Weights of a small transformer language model.
Architecture: LayerNorm before each block, attention and MLP in parallel.
Each number is 500 + 40 x the weight over its row's rms, rounded and kept within 0 to 999. Layers, rows and columns count from 0. Numbers have three digits each. The size before them is the row's rms in percent of the matrix's.

# layer 10 MLP down (transposed), 2304x576, rms 0.0489, rows 1986-2005, columns 504-575
096:506451505485467501493477529533548483491468443477492436534492504533604483433534487496568487576441417576535513592514471534494543516559556499537576505471484528501563500471465506494557508527499538582514569549499533504508
101:491464524481488463492514445511461466421433515475461560468530449551473470448484512515516433511465464471498565462531508455479456464482502448526526478475470488440504441528556530547587460494447531545506538490518519545379
102:523585539536464502471498429564532479502548514459510529454539534517450521492514473472508590465491507511496465449361395497504497517449475534467549576467557557395519547545454481444522534435494472435560417587435525492417
105:569520435438477464493501510564508448519545436485461491587594430427550501502424564514495513475544510541566482528477488512532558499493553391456437504526514499569507572460479514444463622556467490505517497576504523476468
096:539600539504456453469584492524412571511510498459454515512501468480488512542488545570464532498460522468504514543521576585394531514508529467502524495509488467494514527528521520457523447499614513418500510524502451509557
105:583548532451493521530514505500515509449523593543454461463504479490486456508472509463489499472506542438489579507448536435460568518541490527399562508471478450513508525480437586550545422522502539450480539529493497494485
095:512512430419485477395528528523503516560451512465528475537454521518522526573517456416561516532518484556468517532571630417506447519541530474513492398455440591534469471528538560476492504522487437436584502468432468504524
098:580506493458532397503518493504532506487515512507510416538559485513521525573459453523534497519432512468455539491490545493571485537516562487506497550559518530472403521492505557548503553524639495631505479577484537438466
111:507522411542483503524565441492506466515540499474497491455496486513543473489455548492519515533511510620483417473534495539450494486522508439494442507497486518513473541481535484486488549583481526518428590509508478455546
093:475547557457573480562479507578528512514505503548484544551500503450485475498435521502472507524533473496428458494511459573526481512495546532505459457503476494492542541453455576517496482528471534524498607557480528503461
093:513460547464527502544501522504489429561489459468495479503481553494508482450461476549492545487454434511543513463528560501550543421467499511456479457486489529446475545529569501486466448515412476508539494461501462501439
099:564542544506521493491510531527391496454501532509529452518499465522486467499505489483504543576570461444434565483519594496476438518559458504525468490480534509550514445461465550527498519434528592461494456495569549512484
103:447541440420442519534522556471490489531504525459567526496498465411439492511485515539570434454585487507512490438469595463484478525469525432448433482467565531484437496513471490467431499557530590476512489500504440465545
106:515528400505506451534473483534516465499545451495490540509483517558513493550538517441550503527475502534490508418488565509458469516571458374556489429508511427482525534498535530544510527538495488515494482537578499469493
097:505503524488451513492478467434534467482527537578422493477498479486487481501463506512481506556550462439483477506562461555480575504492569493455439525491463490477563512452516517519498571504453449519547479511474470517460
100:426479497403490555545441489498503520481465485480483552479454524551555491548477508533440475542512488518500548538559487509467475400515460510565575512445443472605509559472529483448453467482510477503439458500548573512499
100:515464525449502480552463569491521468428559469467556471464468543491528527488531512509537491452518501478611488487500484542383511529467489491494457532516453566471505495459506467478409449389530537480465527453495494530439
093:489551499436482451497521466503442422538486558484530504517540489498473482540485483536532502475484529508493594459500532461478465526510458449553499456533472504480463428434466511557453478494478513492509467521448520488450
095:546502529489460522502513502461456538477539497421501534504526474464540485476517432480503508490470519527477541541513537514474440510509569509578502504479465539523512494551453492457460455539452446468538513517541456494504
099:497489502487458450515531580554480482529472487488562526535492534504524505619462498529519407487519483511565524468425567470512540488503469500463435499559495521507560511498512518505450464453490421543523467449533490488550
# layer 10 MLP up, 2304x576, rms 0.088, rows 1987-2005, columns 504-575
098:525506498442444479512498499430432481509525484480569539502475544465578507416524560468551501501504523499486525480502550470491536505488506603416481450501506496532457550536529436464543530513535388429495515531520502485534
103:468538468531462488490547508570498505534506444466553392459516466448540470529513509541452560488532544529425454524519506542552467544540506463511427525540458474455502451437458506486504504483513489510456554507569478533522
102:557485493460453489531574528499577524507457523519501558516536502511562512454554485505549519484440536528458445496504503466509519530512526542435548524524501560539464523470480560465439493463476450588446451515523537473528
100:562479467454475512511522543471510507514488544467550496473477581490490538474526509482424406579478480518518504593456513525547535557539471428468469558529494537482509470550476528512503524454459477465403479498483507397455
103:548566563488428546469547430495509456502497505439566543547505558417536489532471505516506461561483494543480498460487493590457482474508509486496511570473475535495626520484585504516423478539568455493483439417550533509496
101:487561521460460499458499533582544509483542532555496498499502505493443509547504444527485571487520463544554459465572544452560556442441458521519502377461523471478521523431529487570535463486466533544532597469419458516494
098:469391547508458573444462514542479504468507521508441501454451483468551483515481418510433602470519516520458529472496414501437554494487485488500483444455478540474496510529481508489466452487445440464512502520471523563534
101:472494499432484484502552478536512523509470543534457486535498530547438511453510479440487431503410475422501539539469461433496521495482480521506539558464548454509513538568496476522512510542543527476521524507499487490520
094:524602443532457499453531514519517499553484528490487445423457492509501483503513475483590480529479494512520498491526541473497508507450440518402552418459452564535509411548615431485496546547501418491494492437561449420507
095:496434456532497451519543454465511534480486529494563499506474406485507523551513587555490483525476481481479518494492462570537469484482518536486494510388525471535470454492455472455510546500519577429471546572443520508533
098:444488487472486518547472504523520449510491550480502502509499575486489544562470509520441508552482477516553444532518474498484576467497490512473515474469475486508452538505546477538464496510448501495516480446494523502513
098:509444525532512472435448529461578487466434522509487541542438482501513546528589533465504458438489477420471480462450489585426500540510479597519513477475504507556489454487547455520474555525537488501461519437528541533437
099:410513615465539498439523510506513496537491473471532495486475504497424486433510542569483478463502542467491466566514521459467495571597559577410532530440481568449461408476441517519444527487551524532516470497423549464448
096:510543555451516435533565549473505481591491479443557438463519504463546500547497543543508468538533539494518464511445513484503466526581464554509550560499447593516451460513448438509528493496493505433468513498505431478535
104:496520426537423472502578471559564473460489541495553455453504485483498523443508471509480527498514558526429516461522472439421536537467504487485510546477528458496496419450480533596426532536555416510483546432465484490559
100:404506510488493474555516537595469503499431481500562480505469468399437453502509436550478452508455371571493547551541512503568524541537477497506504522462501557527493496558470537501568506468487469477528469441518541486644
089:491483490517464499516518512536561537564475403468537502530387449484500515422496483421480445480491465545511458531533508479467526524521446479492482435503526446509574512505488464507526514533470502472513497428524485461483
101:521536542491433491532500493518504557514537490600491512476546467512535512467518421577555466465538517522493451414514509518466469419514500519567556524568527462490501495505506468535478570449465501590508462547562460357534
097:472487434524542464516434477429512523518500531467524468412503499520428516454501509525451578498490488559475539495486481461493496542536439452460539449489453528521437540534487545458492517588534471521459485439530551437429